From a checkpoint of a small transformer trained on Wikipedia.
Size: 15 layers, vocabulary 953, 9.84M parameters.
Architecture: RMSNorm before each block, rotary positions, no biases in attention or MLP, tied embeddings, normalized queries and keys, paired heads, gated attention, exclusive self-attention, hashed n-gram embeddings, short convolutions, an embedding shortcut, skips across layers.
Each number is 500 + 50 x the weight over its row's rms, rounded and kept within 0 to 999. Layers, rows and columns count from 0. Numbers have three digits each. The size before them is the row's rms in percent of the matrix's.

# layer 9 attention query, 128x160, rms 0.131, rows 0-102, columns 80-119
094:479519479471555424533558558503451610579499517527488520552552615458434438526510511513546548481538534512499601536383568466
094:522497529485597421575451520567541625503539365456471467489507530496456402439468465537486508468438544485551515487533512474
094:578536507451472477539448532455459454541449470514516382401484480446500559488432512477454486457533460502518471468461568499
090:563512458518442501437416503521558509463491433506513549586375414538518411502514530539445516518541466469506499489523465583
093:469526540486603474533418551558494427484564447553431553494535480588456427457442556558550567508460507488425511488487544442
088:624493591532526418501502521446440414505437491480467516493473495524469468516519587512560576458495500435514476558460480466
084:388576486477569452585504464536537539512527536512468512550608504573440427495469564520498510487411565481540476501589481383
091:558552493480437409481427491478471533484493437554526488468520598527469488535533598457563631555470499533514569431584454428
082:489450486606416414517590457481474480438515495484498410575530483446478478580562468509453457445494516591472477511447503605
096:487519546579572512415440530484491598497479421519455566470526453541514474451465567438479565478534505475451560437518514464
091:433477431542452457464538502414572444501450523492475577516448495465450531564465463507515414500426479498538516471534413549
092:505510397530393392483433464482551411487478517492546537474605516492495498442450505384504475496498419473534567551453377488
096:447457483462428591463532527525414488577538500571415571476567542536503526533520488417484441513444469459517545466428464622
092:549537466476494495480423476587515508501520513516581508493546561545502559535493451410535520485522511514469544462482404510
100:506536510478579546533441489419460503537435488514469539484489512485517504499467486417544536539494477521613495497449567569
099:519566568560554517477500582504551523395597490562530582477576426427569539452475428481490514427442492467463449484516508509
108:494545437422530498508469489484574478527558420432549395457579484502517493571512618505473594562460542415388484499584479518
104:529560476446602553475538501464491450507465544414337454480495487450453524486486510459456485509493581483446545349500589536
104:499500540553495551495476430564570564543509535566547456444454507441392502554565488516573493525564505534619554451477423562
097:541477497520384510519462464394509523419521442481525552566527581556499409461461486536486497531610543540501481417563529453
106:567513590589470495464506524475532529410522523470528514448569458512519508577519523544480496519522513497491453439529498441
108:549495395505512508434475464538527538432525582498476474499479482537516512501462476394432573512498579517523576494579524538
101:490436537599534513528383455516492565493486540483570503456516495520411488524521528449539469449453511505500544547470524416
097:542402453513450429607518478475525479458531528538502481587492558500549480502499549460623460528422507488472483597467504558
111:545485520544471522450435525535428476601545486509459589557507486499453502548520510431519529430567468579497467434548527501
107:523545536548508430525443500473544469486495483551515556583558539503449566482500472448511533502478490495561505507430501551
100:477462498447522568562495439529453492498530566504543549521631556515502453429484553567518464470388478432434444530506501363
101:523521427453558431500483519465431461539559557453461539486461485473499540478471453462563495397549508493484491498492529482
107:496501522525357464440517549505438543467553396534469469525429454441479541500475544548569455492543550539503515436505577507
111:461452515523537496426484478520483505495474552522490538542438482573515465524531566401517483399554495488430463407534524488
101:421484577468452530484571443426437563541546462528508493478574439418460526571592467459421511520426593503515524526433451530
100:488586493578532492515545414603537556474498402568385537549498484459510514420539507511495518529414530385542546474524528578
089:554477546512505490476452444384481557485548404615517504569491501540658560410556538565512444460504474505451512566507578461
100:463521524438508558534548502523459575484450439495481477454497512490539538501513518482513530650460496493497532415494478478
088:542555536548523468498438424498531536458476495474492496521543450573560451489468471448506518525469601524441407413482492552
099:536510494480479488533533479415430446519486589477539466561553601525487437467539434555515461426516525524426450466561589558
097:571540537542469472530411509479543505384550435545507559395574441550518444423373545476562518620528511491432479459515475602
095:440548529484443458504339453457564464477427478484520541471603577559552571523530608496487534470445492488435448519471512515
093:496488461555522498516500406550477484535465471500529557505555538476517449442506570497522465508480571494404518468497419456
099:477532497577532575447632450499508491521425627541456453540543560523515604534516503491544471566492572559566518437520532583
097:529470509452472481510571583569475535474473562410540446536466582498551447541496470533437483467422537505407376524528478497
098:583486500527448419420447642432523537403507506551493550442502508520525530473506513496552553518586509467584571415548478523
095:550407431530480481510459441525435554416483641442522496535424544445527474511471533462563504455484495489567482512495441434
095:515442522548419485439561513526465404448537562463501499498539517448468489598613385470568462500486494584560471491524488512
104:482454482571489580496450434490439563495532359527408535464510510438470493481440426544431463479452531504447558543495500511
079:444396534465501442514499547547506579494490617413467542511511536486483458516488431563590491432468531493466505458520516486
103:474519420417602581495522437489483388467568559487537477448527513485458480475496499470494541447475493508493475549492528512
102:449495427466482538486525466587555544526560457482502496559470532503567507605555542585478472430472418508533442476494562535
101:508419520497481554564587417400538536494555592458528451606507507533539569532454460490498561543452530545482437469454494477
107:379402447510507503445574548518479389499515436461469474524434525512483397489500575536461551493586530495515539562386549440
104:505615469501398463526497492545552477430514450502465491570504493488543472528541501457491465460329483496534539540530454471
104:447452521491562531500449518440497511520487550545437566451547467519565570422478528463565482521576524488534566427588515485
104:535539480516510512483470455500522413488587516449422487438587419546413587541497485510503476429499514404423410546491431566
110:562499574536516512533471533430478558422543543508583436417449500547457514532452574510402508537505529579498416586510557501
107:580510549465468557518511532501390530448499491474377452421467482507528578604530566554543510478549507572603515517394562528
104:487526372490421499446472466474484401531534499607509402530470530516460476490578508577490523447520488491520519531435566552
103:491503477440542530570385447475605541539489514430475514500525512464536501593589463457535563531508586598491446451485496425
111:478494509476504583456532505621579431481536550503529486447566583422492533543482418426480513458456479533553471521546564477
091:546367485485522461398477439483478562517497483511494573553488537450485518523484500393585537474533558486523560476390417423
110:449498549525490541467553466514556492368535473537571527470395519473464493510520481487503552526506616462503576536547575406
095:581467509466473437446610450568489535502528466421326577483552572499529479488446543586534545482476514538500508400438514474
106:488550501467444474502524509409381497483555430483521463409467436548515513567478498541440377533461466500455475567463401564
106:506543485481447447433534483531456486452497390582522490495538516417427474560592530489452485520528499443494506474486529526
103:506501556513476443603560484535423457535590562495499452490487481452433509445487432397550517500506476490494511574457541569
088:487501420519432490565569572567598470459499521454386465562574462438534632404466413423585489559474541452515426563543487545
093:431485448550454536511569468498517569522495522535495548422449528457582534455520502507513536429451550416529454578491413482
095:522600533419504455550453548537528514527492482451462558557460391475445600533477533399478501602523471471395499422541493484
092:529545555450450456444505515468467394447441548482511527492495525494467494515539449510535494600480415466505499476527507466
093:504439460473442541542507448549583462473468512486452458454470621529581572532522436485509550543566584531510454560546460514
099:501455577438452553486467570536463512445512465563572511550410556469548540470475478503550511494569499532614492508510413566
094:501434468522561568550574455575599497526565554506521456533501500436516434485538497465498510521433539514665504492453540529
097:466578487468526441454448496433484573336526478523492542480534462470448419467513471561502482544589473591537570517559482535
091:584484418503441405480476563467404523411487514554578545548431479525572480476531526573572494488487444489548468491511489499
096:454484437567508524510479457509537531590530380633490490484456432542457447518472507563524433506474479560516511549523527515
095:455525443451526433462462559469522531519536468469463522424434458456538464481445630523496475524526490506377495505523456415
089:438469480594423457498427508486561585517441568479487466584512399485453425494514553449570471477519468498497558573463416389
110:518509503574472490543492490387492424577536524465528490538449545415391481602582432513468451493556495554489554418400536475
104:497470442513484526378477481539556587531513492555522504548469565493568500415442439441491481487559483503497520480392420502
092:568478510523514503506453510494479556546542494486573494526584522460497522501533487507498555496558501510542478588503465460
097:504471428550457498486460519517503475443525549503469491459556459450595502518493466407523480538443519618453471467530475536
110:523564493456497477401513509473479564487546515464523516519478522485498497523530556607592525495426471400470496485435542578
098:554469515550617526466429532536468519425391478382362578491582414494522538519515519452499489599516556509406488474483539530
105:453511556584484521570531513495447618516569601580517407477563551509523538476491421529516544454484552515475438536482467470
105:415450458565430483621482504496447537572421510572515521477536540546534407538521479538499501449560507543566506497621508483
111:493510569483433529575518508495564567579554551495440507495491481489516475532529425400548601393495530435614435413471514556
101:535445467505424509472582460562506425478467470519469373449539541505525478524586389516555535463446533546579550509444526537
108:479488453549467454431416530579594603580478488443537448568494504454488458496527526547475468509442493529424584441564470472
121:469513454500588449497506471496514469536393612551512490507533497400541494477571451470506460483515493450572512527434413502
111:558481517450460438550495568475460509447511509523576484516474533489516415478559495547537497472487501523489524521567474436
107:498514534457490493558481478525524526631531542500490494558502469495550504466533507519493552575427466468468465493425503521
103:503451499434469402384478470429605508424502477498523434538546568549496473561534572491482492456456496485416521521602462431
103:420554410475554531520530477570516531586580516421508508540485550533498498507499503444430523458454490479503529406406463515
106:549459484506498475421502474405466453530521496478434490375481476513424473465571444514547477484512486523532475457510492446
106:506537460475472552598465451501501539505421467407559479573432485456577507456497442465468531422408448445549473411523508489
103:513547416511470550505477497460569500516568481516435555505551529423507554477427455534503435532524589452493514510549496475
099:486460511513512550433438572419540514480455441561453468542449548455502553412603472604498489544515488472547448500501565482
089:550502565479378493498482585440420561454548492460478494547500471471516433471508494531498498550515483469454648547521392530
095:477370530529463492529588495475462538506488457514538446551498498609497372555510504473435568480582494522527546549465515457
091:500523528496421507543525447533486518544480501583476427542491507482411484567488522481494474435476551482408479441508545563
092:526558470442409476550600489475415419421466483462443577505508465500413472430558418449478397484441525425411549566509513491
094:578512514598422462508404501430490532444513440505554511570487541535473445516582540541609465539529456471528478551442481479
104:589527533557464534496570576452450536511413497445559614502509495511459368515504544493519465486526494503459486471514450570
101:557513520548455515523497467549553485499555453494542493499386424571615545553489524496548566538476513517493448539577420506
# layer 9 attention key, 128x160, rms 0.13, rows 0-102, columns 80-119
093:527316581442542541504454426484512511494512497526500405484450554591406496463584416508528519511580583468528513477450567515
082:449519537464518402496493509563504500428448470549528515484541439612571581545492510440517557565583460612521488552509541431
094:501512326484497461471457471551512447586509438656507522479559434597575469443494489475541486479481412498500420478424448441
090:571492420577529506596530511501484465573410556509554551479480459381475490484582544373466516404395586487550495553543483516
086:474516535510480526531512509455564443529529521497547521600467493423493461505486576521496487555535566485598543514515470551
095:463475523545557502524486390453484508523526596639557581507456566471437510469556469446534545482539566420479530511434594488
097:516486538575531512486485423501464515490450413450506457516476439486508453529455470572476475514443501488489442534529448514
087:557481473533557506467442406547489472430531448519424495603584494518556542485520424457549471475455442470474440451516566419
096:489494459491522423545526534495449518438554434505474480521521552498554463556460540476525465509504526540395440521503526543
104:542504471507507567430483477569524414439473517485501572456468473464407455473424492418523512522534523506495518588505548484
093:498457482540505513471476561559521528512521535388375531385577496539470409566492484564495476515550503535469429501466501593
097:500546468493465528577435498501432593540407584510438490453521494492513557477458457494568495423517471426498480456497510500
103:539458528547577517503516496533562462649569555536465472503556598511409452457468482577561453465493499478511517519430605547
093:544489525420517513464394497461462601493437456507460489452535537507488445459506496401496479441519568501399495459465415503
095:548507462438538490586577484487477403516463442602520579478549397536434493452499564491543493464536508458475494512528407484
106:474529539475442505378485514517447535512476532488480573491506503486525462559483426460478579476542505494510504534556521548
111:530499517513551579466503555453506479513518473460555503463524469417474532491530475464518470627418515437434487453543501543
105:523559498431509513486407546479553532484533554423503462525472415572483317482520474599445461495513559476507493417414528481
101:442596469568494428526660413470511518500571504442448496529552454563439510464448564525563473500457520491493517505575511464
098:654456502471589452503494487621497531481421587477402514458496391505550427486460564451494492486506537479541432589483495540
096:526521491536546529568435553517514479495524582515557467505527516548448523523486537460535467552507456439543465585429435476
103:498569586524528506486441413470458522506465458362506536459446551577481508508509475526525557530468588507447506504354432479
102:521623524446466503544567592475464556593570521437502461485515427454460541520456482582513560482436421480545542458489413498
105:534520434489501497513480555514448457543499489598512551523578474471466406469511440483468467400430469486528458506472435506
114:538446621477532575456507507489540535454494418444497517525448508411500531497536490518380521467503538498430549429544469527
101:538488507424431459523433540494401518488526546603515466480538465490525467581536539559502498461458553457521529500508479494
109:541527509420462529564476449463491378449510512501452528475587455468585546497523421383497490510553485477505535408493404515
095:464554449495467490579479481436542505491483528471502558475560504559464537433411538491524525511506458606541520511483586440
108:461446600504560480477520532485468521534511464461479483599402549476467418473447394537504462521564586534415453444399470510
106:597537515571521552528531577577535546404458542542485478456492481501480457478506479480496398535392427499453528565494547390
103:494510498478501501511471442467502455387539467443483408585602495501463432492524597537381554572504537440461499438544456529
096:527419479492505482517471523541587575490566446519411544538486506455465422576416517548383568549550581492450431441459478489
094:456395508461571528565545510521459545506427479483492477457490394439474515447470492455546432549524436507535545419396511477
094:441571619523475503526462452411540526424518508472493583499523573502524470589462550508557520450535413539633567470555572528
092:526438584510470580491483470493506404451506479500543498565465465570483537482447417498492477542454482492473645534538487416
089:453487558496533503450506572497603502429549493506420539582515472458553548592527480491533602616429413507440502608504434503
082:523556557413595543495463445498490499484465515523541501503521563486457436502485443523413468534559493503591518533547464507
090:535451499485539464528517588478501618439514501441502436424525459538501601482421428550566525482556531495479475488557516544
086:434513518489508567504483458480473409466470503515533487556460482474531536497474474441480471518433501484545557598474473556
100:503532538385464500444561562506592635548526488412427482481552487487455532420533458428500443591504478497471474481512408451
103:423417549499520565487504482417510502515417507467464504526492482505431471453441500481540569405488437605500522480463496473
097:480465533524477473449524599481527615462491473533538524376471484498540533500532520643563559398408514517550437489490467472
094:543529469546515542513560626539420601585523507477498592475465462524503421434479423460453441456507513467478475555477458548
101:508557571533430438574496430472506413512439563436503512424590531565505408477507448398583484446420515455506530564499432480
105:390533488529520495457402486502500574565467577522526503430428560487492483500450481544472477513488458452461521522543588545
102:513445465474492462537535501525504568349439510492535503532455501486433610428448397437594472414489459484513526491503433503
111:492472447489496528467525404491597534418465498530539488589493526509524454507450475470509549477478442558544591490520462491
104:558544461460455486504516479510531491489474521434488500502496499511488498491524550508558531473456530469542536498384486534
099:469595517575447516545489509462528427486550538469536505476498553466385512484538519436463529565491532474512526475547408527
103:470488573525455520485432447476506577489414458516512424465485543523541462473552494506474464583521535600446502524486427440
098:673425515447501444552521497430591609465498485450507455467549515608519485548506475498477498495457529514582490465509438530
098:462439583492451546414511506515581441611469404500538511426451436494469423493491467521548494484508547537403510510477501490
107:456495437506547407552604467502472509484481502555532585445494583503531498490569491483432472488456549496527581505497504505
101:609551564550511435557468559483522532392530482518527538449514503520469429503442537444491531477487495432489550443537492636
102:552562515519462367540448481489473448426474546488572544576428553494513568522524440559530503477586570499510611416502487473
097:410566491580596489449541495548564434462487493570521578588501391468561580562482495471459455575490483507446453477520564476
103:500486544461433499531446544554629519520441416550491582467495551556587457563454540479544464530506436541503564417471469431
105:456524496478531492506474509529548509568578551518393451498432567537525607447516511476525551486522463573494501467531489486
100:537570524514448502508633472529456499587471495589490499506501505563442511479392468511530492503535470476463462423461598620
105:506501561463420511504488534489498463496495527458480482478538438533505492505539603481467510538484545542485501461578518498
105:591529514571532513472543495449511536435479485457455512541507428504505525485490365548459433514489552482643425524528477497
108:493552491362475467474513486513449421477471548459450363559449487449534490565452426552467476492437589463490487476504500460
102:501415456409451590475528448535507482544587486573500433546576491528494507453529461544574534499522467569520455510430492473
111:457547491457516512508489534583501440585495539511437486498431507465502546534471460485490565465436483472534533488596537546
097:507596480429462461463560509501422453440565493529579585529585484508469598394507456521548507423509450563486465556529481540
085:511450526572516473535514410500560541508484479593577486574530439517474432501552465499517446498577519523462572483470521479
083:496446480414489531553475477541430495489454486410568474597533574478512574525501513552478486581566438549541474454487444453
084:487511384462476561534560527554499519466463463480505547441474507498610442502437520491577483524549559494464478479568484461
087:559534462500470532510555504489547462503516551583450472571518448532466386565518566487555594489534363526489468562436488527
093:507480535456402427469471455478482496520616376496492483595483502501515553398481439514590456506464407444505514521518495521
088:523468496462478427526496484571473481488535512444558523467561486482468442542514510469443492499460522468593403481500640494
096:496523542416580395532458462566470479467533493528523527470528559511444529454578558542571553544433424469502422473491462431
083:474471468455418532509490512515445625534501517543493513493531575478459489447509449574516412399513527557465473414381452536
087:489446588439467423469528546532493463528539475479500465468498556576561452435436484532507525517544484440599528436485537427
088:526500533441502474443543534444481538549454490493520476560498592516574535489496508521556445498552468477447467548466485444
086:558457486510488491514520554478479612466497492440569453445521527520508410481488433489491475470557525572481519504523441625
104:431471478490537508436519516424485454476486501424570482517555479531442562466522529530572498565575518489512553426396534516
103:490472399538464560479520547445463597463485549456514561554450544578512543410543470498567523396549563546461513458485507453
106:554553456438528460502524522485535519583446527513466506549504543631473443435487504496467533501529493496473507574642550396
103:444557446500547500473500448527417425447469419514495488527537509507394553462556510388532582503454499469501525523416442462
114:527529537560528496557552594484538525423503463497461538483406397551545480486465464480549458507488440411576479501521432449
109:544523569489622519471523478468443478490540566475510585463465486502514578410501471534525494527526531509492466462534484474
103:429495500445442567535459549436515565489486586553495493512423497467523514478412427553491623530523509385523518602506470551
103:465495507561424474494499525519529520487547478554440491541565501515491489539519516549486495450504505577494482518526549541
106:566516423495580570488467427591551548548564444440459503507418434488428458530549467476501450388549488479489452527491509540
106:476448529484410421560569525415498504554463510605543458552589492574514444386616398421537515518536498480463477550500515592
100:497522521455433410422503491542480512479455488504418553432505493567540578518546538479538482456456570455465491450541466493
110:460505503502492516559629459535545487551464485613477459519475461482546448464447522461431515443452515380504461456415569483
111:522452508507494419515585507533459356496579562531465530425496521549502497522387413494525472423546427524446418458463462442
108:482540473515510540568504529542594482453526478551472505494571522350456392520507568456544529532474509462558418560471463414
103:542425587456496494463539488459535442538503552476493501457440440419452504555515423526511537491467534529557453592522491505
115:530466390447448519485573554620547571520552493420482527493552540504371504472514543506464470467558520550490456457532513518
102:452466461560455456423472500488493505538508592478468496365533480509562503447526461504475494519548481485512470498541509568
109:504543472467518390454469570590510595516513540486528566406456503489456464499442491456506548484469536488479434491534493458
112:488507398492423383517483473518542509517568548504555544507535522533418574487544529491564540503489545501579456499429541533
115:461557453536524598477478532547549515536515477550541457538434476466536456488506496522543524457544488524504536433514481490
083:590536515509452444550379525486453418493530413486529452543542569552459552411563402552537560503508515534381410499439531504
090:428484403528438588503580530528545513516469471397419487458554458487455399567487397478506459470458608519494417510528505550
088:544439517507460489473402430511553464513483435524508512500562442590450445477489556453450472539541470519534451378522454531
084:478439466398428566475432514549503470516484489519460488560585541497424547493564479548496507483554524526514610488516409611
079:512572558572546468506420439455491501492505459428485442520455479480518472552461475508470568536419412438565498571457529407
088:526457570558561490456383494551569432508509513592543521404496491514435442496378490530489516494461469448648495440488525544
090:559469485529429542465427558603533522494528506525493473505519504503433568445397422550433467544467510440578523562557541474
# layer 9 attention value, 128x160, rms 0.166, rows 0-63, columns 80-119
094:427459544431513554506509522517513519466518559439447466459471477416451478523461574487537539616479459573613559490485371558
096:528534449526479465425486454521520475505508487544475448447539465503453516491436596473636578476560544559523545465467496537
099:498467539432511586486558617514574513424434529533499591493626575437501448490425572563478469616479451457475490594463520505
100:507482478536604525507492512395483583493445527459364509493488417479561443550469449452502514487489492552475604525461502470
089:581489510453574513457553513511497471535525519523528431533555478489494504550548614522452514543394458472474447507508478416
101:397593468511516532572446514495496531485584488491490518592482475580471428426548487498459506469496511559429564623475424526
099:563439484494411490519443574513480605629534535470430507528531509451514580474588516519547515496461589594532645543442507584
101:479485446466538525551516528501495514536514401481448458501550486462506528482441549512467512497466467596599463495510439479
099:504434439473482489498562524521497549466491502443529512531490493516566453487482535488571614542429497509467509526570576589
095:432450499520445607448461521483452519498450542480428453549470425537448560490512404479447398506589474543487508571543478510
096:485453532451487516534473493459672456453400524522474518631476436516554611482517472486573520485464492494518537574558488483
101:527641591432494550480506586538484480490568434519435554472513551419482506479507451514523507400587558537583488518473544515
097:452419587503480494488361362495540435457477476429554515503469446540457447564483550496475505519566480437481537524434502546
100:494463464570455481382518474552471432502475591555490426535456584465562496578494520433497518529616565430500408574463622465
096:505506445468495426461426466365546555579455473493516391463552470463543490558499491483520455386457553601499513487434458455
098:538534558567510492420491434443582479501505489444505435503503479505604408459405462617470476478545459533479406512481552496
100:409493457510535540580511572500468551529507476459459520546521426493478491477439463522506507473436433548528550502456536524
095:512532542440429549532368509549477511571503565568447493456563579504445495564512532467434527523607506524507452557499506513
099:413398495517413575497501473415461447515570462465489502483504451463549523463558407458514486525513523470455384554585469449
100:476449571533530488401512473491422453594518530525546445534496503537502447533574485464497451474444586474471490551436459517
092:475538565505501442459488416522487469595599492591394472480530461513442547565535465430574486503508508461498551488464513413
092:542448444491503498528507468482481562539430518567536561427529560536526507464553545560483497508410608531445546515541478461
094:492561347549543505514549507418491494543496456545554427494509501536508513552449529466488421485484455501477485490500445493
097:530538446419473494528465462490517594512447546548476438536472523528516492400531594489522514495511461527529592480496487484
099:484402479510506507456514477532525465541524484519514525465471539507468573478452520547616464507520512477420496492450547449
092:577626512460498488444456442503434438535414496496498488655541477480482529432498532481544442505492506513467562413501500461
093:481532503482511566533529519511502539535551543451396445530542533486572486577545476536582609529529475533586545436542458580
097:546449458446557467477424348498481483543521494448458462491555523503567526446562605517456509539515496492452486571561522477
106:489560483475498523457463400468564465534500443537444511439569523520600480498474446450509337466469499534506469476431598558
100:529494385362504542392508526488549480481545520524542516554549582520525460469439478477415456508485532504599517529494510483
101:555562476477428453405432543569503562487485541522599520525495554484505507457469501550500463489525515523452515537407554525
096:490503469552565467596465522526585460437431446407398573489466438501568483486532482534363536501519462487498520476622542556
095:517482498517403510532557505540428531546441578471374490577576486511514566542525579465550582508493548569573441467467546525
091:638411484533492636449545532550456530578507426553535532608560526492508503564532512531557520445524524561470507424454543492
095:530406586510498501555530521455477561516503396497449473619524564488609519435575403507511520481538507508565546528511473511
092:468430447492517460463516487596563478498554487445429428499452550486418512546513561516447482616471576465506527541412499456
101:563406439445401451463473526560578531555390451492485492518466597476455407530539457455515491543560510509429519431541479384
099:564543535501627458462496478547451487509467566464451455570546482493541504517553449497482512564532387513443423491358536486
093:487409512461432565506418497531518514438518454480474451464474508490485493538468554487515474464561507640509570522539485502
095:545486450543509517480527453581487508540554521585488551513418445506392539524565651535569473553414479519496524532493473496
095:549530525568536433525524448536503436456583563413510501598438460584497488469487499397399469433538500545503515446487467545
097:460498518505502476469515515460438604500508480530604475558554465547454462513448512607507520503500477593508550503558523447
106:439518441540450527462553503555430533463562492509575545549503496464481393519514445461496392500466590543469557535513481372
091:421459399349450536499579553530513445521403514503531545521427557487570536446517457543542418470510518540539432431454495507
093:503607533513535487489494453412467437469548546472490493480392479440530542554595463531467476448464486392504476466434578501
092:473514455546488521510563472548480571486408516449589495496570394482470469541418543560499452510447602516506408511522513525
101:466439509513458469503557458460435472559497533530430463504443518456533456520477607567521502564525443507494476621507475487
097:513477506507558530530527514487439530538503483556471509502513363500608518492531637548453465519434596433438460430480563593
094:541417456503441567446527554536385482505448433564475603467514446479431434530487549501450498552495483529534458533372491486
095:468589511441561546460553530547473419476448497515404552500538507463432521539514527532528488514591583577489489519493520470
101:474482491542564481480460411502534460542438510579587500506509544491480514492488469471552465492523562604437411521390449494
090:608440517455496575528529564456457591568431464472447504496501509554463445459567417449463476493469515460358504526430457515
102:499487529497557535383571532417538600476462448530388571530512430491499532586547443479427496521546449541550489498562495449
088:495464480550552476510485559547562504549527474502479468591532452431534505471448444400582511515549518642523550522530474501
095:531507515559596490549490576408515564423536490480495540420512489434575520500440437440451474525559565534496528532419498528
104:490488407511558553420462439625507553537458539495527452524536458477506536480495488494494499484524468543469392529534548456
104:558448495556440614534471538491556513408485423459538455521503502517541609406560502528484506460518462505460493486493474517
095:506547503531472540524516561492548470504550524511519558526493419485578499483484472571403499483535498484575488507508472571
096:517548601483529473524525535530457486502445463522535540517488495539564443494540532506499431496482447531523502556498483494
098:571484505548463486505555426540508501520475500496490568491549428457521552519426516440455554484533393532538473449489519560
098:510537459437492533522405535486476554572516404539479541522424468528596519468594554547517562520481453513523506426508559533
094:484459546492443437476480518566583536431484562477613551500552513474547490522495583588397474497492554464564474419445532497
099:516568492500493530589457419550496462551482526512518529504585492476510497522466440499545519435515479461571549472520464541
099:520572513434574456453485485432491507423558521500504563554395659567433551472443508524480476521589531475513503586603472451
# layer 9 attention output (transposed), 128x160, rms 0.155, rows 0-63, columns 80-119
095:494495462412543510461514429429494510583505448413488465480545450554479512506476559624467422539470427525427491514608505555
094:496554498458523496506536567578645495451480429389497613538540524487538550479531543538463483563461527500533558564447590470
095:435501528542542569563512561520561512469426486591530488489580570503573482512531410511572558491469524485457541520553600511
098:474502454479522399456537576520399488527547495512458517492528466518590498569525456462443578505462538436476476457485534513
089:470552458485485486464513396520514483481414509414583498580548573557499535478543543492473466455428512513496474546592393566
090:488462528485489500438490462420591376514491592525542489449405477554548492424522432601532525514445496536411430484592456584
096:512464532503540494550420520467498458476518537469571474403542543506363450487519487539502480509557496444489502494453538456
092:400522492543437469374530477415547505526419486536548523507440509528448454439469565527434515482524439512471496523583526399
101:512468502492440461505514478401601467486560504562530467506462583550487442517537363480501479430540443474558400425475503493
094:507450442524474476501494541431597445469513490582406463502603441496483442449582505387493463438523549538507542564442522539
093:516551470542575516482452552571557544531462509485472426541461477356525471434439412519560482475554466568480571469463427463
097:477367455492478523428562559491482511432477491532561572519624538478527539494416550497540493552456531534472539556548516600
099:500451524490547496511615591412510452558512551520574373528544498459453456575509480517525538439537556493472430428564515545
092:503582572541436575562511533578517459574522462492501577622576527509449531571444523393517479577580602462492501522429501548
094:463571481531407536552446585579443503581596494541513437559456426506455483568532441486498459552417562383639480482493557497
093:561510538463509567492509490462522579463598503492511498481434529450467552521518468547549488467471553485525429465503499519
099:568506441495592518513429514484536565565615499475491473572492437517523468483503469475607528424446570612396433475457527471
090:555492515488554593523345539485542520487505564511496467485543430468468464436421508539605507386460471566561442444596489583
096:544489424506545564557420543438539581440529527508451468463486534558413512480517531475543465465600516557507553522494572640
099:459543459494607533487529595554414480466454489516508517490503490437506422471455540497644509464463481533521486538441544409
095:417465448439542491518439525464548510571494485329527511531570533496584456464530484437545518578531477504470462552544494547
091:590523475508574434468557483470484484510435505515477472504520476537498504529403615534506548497493522548501542441396481484
092:505474490419470559570569487514463524462459505565484551597456494527524501565451446556494416497529559515457368470565493572
104:442498473483414556478531518427500471496499483551556546504536418456577550659498486527493464500483493443538528504516552479
096:488464548527562492580452525484409494556509476511497500516460490448391490505495500584488401415575557580496516502480460480
102:451486526537462477533482446541527527558540444530457393549561544565470380468519628494477463514481460387504495513479490464
101:443509520499494587509482426433557443505460459485460531474515423528564435476423466405512562439431353498459464452533485485
091:440551558420548418471504521505511530471444419571500388544391461414460513522575453494502432456637451502452486666443528537
105:429496401458495451513473499524575554429499532424418508460522476446496423485475431451476539504496601409498469448581485488
099:574452557492422555531542488442435593509469519570541463556555490459528391496538521497474552501444480448516469506559446504
101:463534529528542536444399488547478558561473479494479595457449546491471492562524434411484552465519575430531605476533493562
100:511593483477556570453487395510420537505481504465450446477540436541597579485503651522542597430535463505459454546486434374
094:514494465560510521514537457462463492435477513461524610481482421535432515486621503505519419547417544566498430506522425494
096:498601504433493514513488524466480482540464510459455476456506501546467541529414589511475534614552437484485487494509465407
091:440559459473520387488495586465525523477470501515537448555408534482527560469469475479492454470511532629520572540527587484
097:501534518485585414537492469457427559460497526509554444505509446471532473535454511624548530576462470533450436450581544445
096:424492488530476456553529509513509528471517552421513447489516537454518497531462441454479444541498408562533516440417412556
100:527532472409521436467441502495507471472438587557509501455444499502495555462482431603514539443394482486553394502577436532
096:519469442488474468532628461530488463460502562492541492502510515532484574471525470556476554549405437445542388510497480570
101:570586540480596566555561498551497447528497543376565497447484453524535505525572489565488470460475480400426553490442457511
092:569448449515519533523508459552545552431480494494506531483495516572518467600456458535521476589440481469426581506485431444
101:466474491534588484471538516436465505426508460461566450516535517530533553465475432624574603448570485527498532419563539517
101:470566505522508551594492445536487538507501479503546538511404504500534475555540546502496505505496517433497378544387513506
093:463492466482443485511438531499538568490480564502530468437523480456495461480501484429550393501529389473617518599479479498
097:490503562529449565519580424477496588485449539481527494459556511460473496600444455462547443446493519560526540540529451549
091:413512503476476585556537374461437476522506476427546520515598597496518496525478499514490457443468562543527545495524560533
092:478534502548466382468407478441568514504558568525515484508395534538532469567492592465422536488557557507488484528433511492
094:529481422539476461424522528499441485534368477571555452507554496437552531496481418476554438450559531498533407595523491456
098:512597446530515479587528568485486451446512410548509483522425538456526590516499576496503512539470494417453583424487518510
090:483461528503406495507389497461578512432506491447529456464416515490529432470407510400508491436475507431510425475529518519
100:483488428450403451511441496538506451511539495487499475534475546535432548476568548535571526504494567449554506522487468457
092:578465572549513486506484500453565507532599434521543452464483483467437462489545466561430508559496592370538460555560533473
100:405472408471512564452468415480515488621492582528424495428489480550426437517542549503502523422485500486559561436398562526
091:510482558555583515563540426590444543517426483492447510444458459448527402473474462497391443497602544494551510467513584450
098:403526519509465603521492486528509524508507610539586464536455490391470487586531511469505502549396515515571484597476501483
100:486486512488566512540479435496534416501510438510549499484447486533569529473382432461471485554491524450484449461473456538
091:565439536480618523543509536484520503507553486488534508460493581531469569422501481543481433481465547538501473467503561552
096:540509573437423544525506500461522506538496397526476451487573543465539527475520338423453510495509502565506427477531366525
096:500593511456397475522502483462476471512560539454542479500378518466487519489511533482545547474573484480529449542528576528
099:553552479473491489474492445490419514506513446482414483547470569527472588387503473550493441522515561557518424483446552547
091:458355483542501454510503517603416482545448486463430541472463530429588546492478528567514525463460564557490484502613474467
100:486555533411445488556526431455464528420541479508503513625532444569539504462449441501508565491499534517524574546510606492
097:560449500484531464549490487497484530487439507477586491580396534487515421464546479496537449471450561470526502522440608439
093:436520462554450568560558512511622570475481465494504475527471550561440418412553447599466497518468500560449549464504478508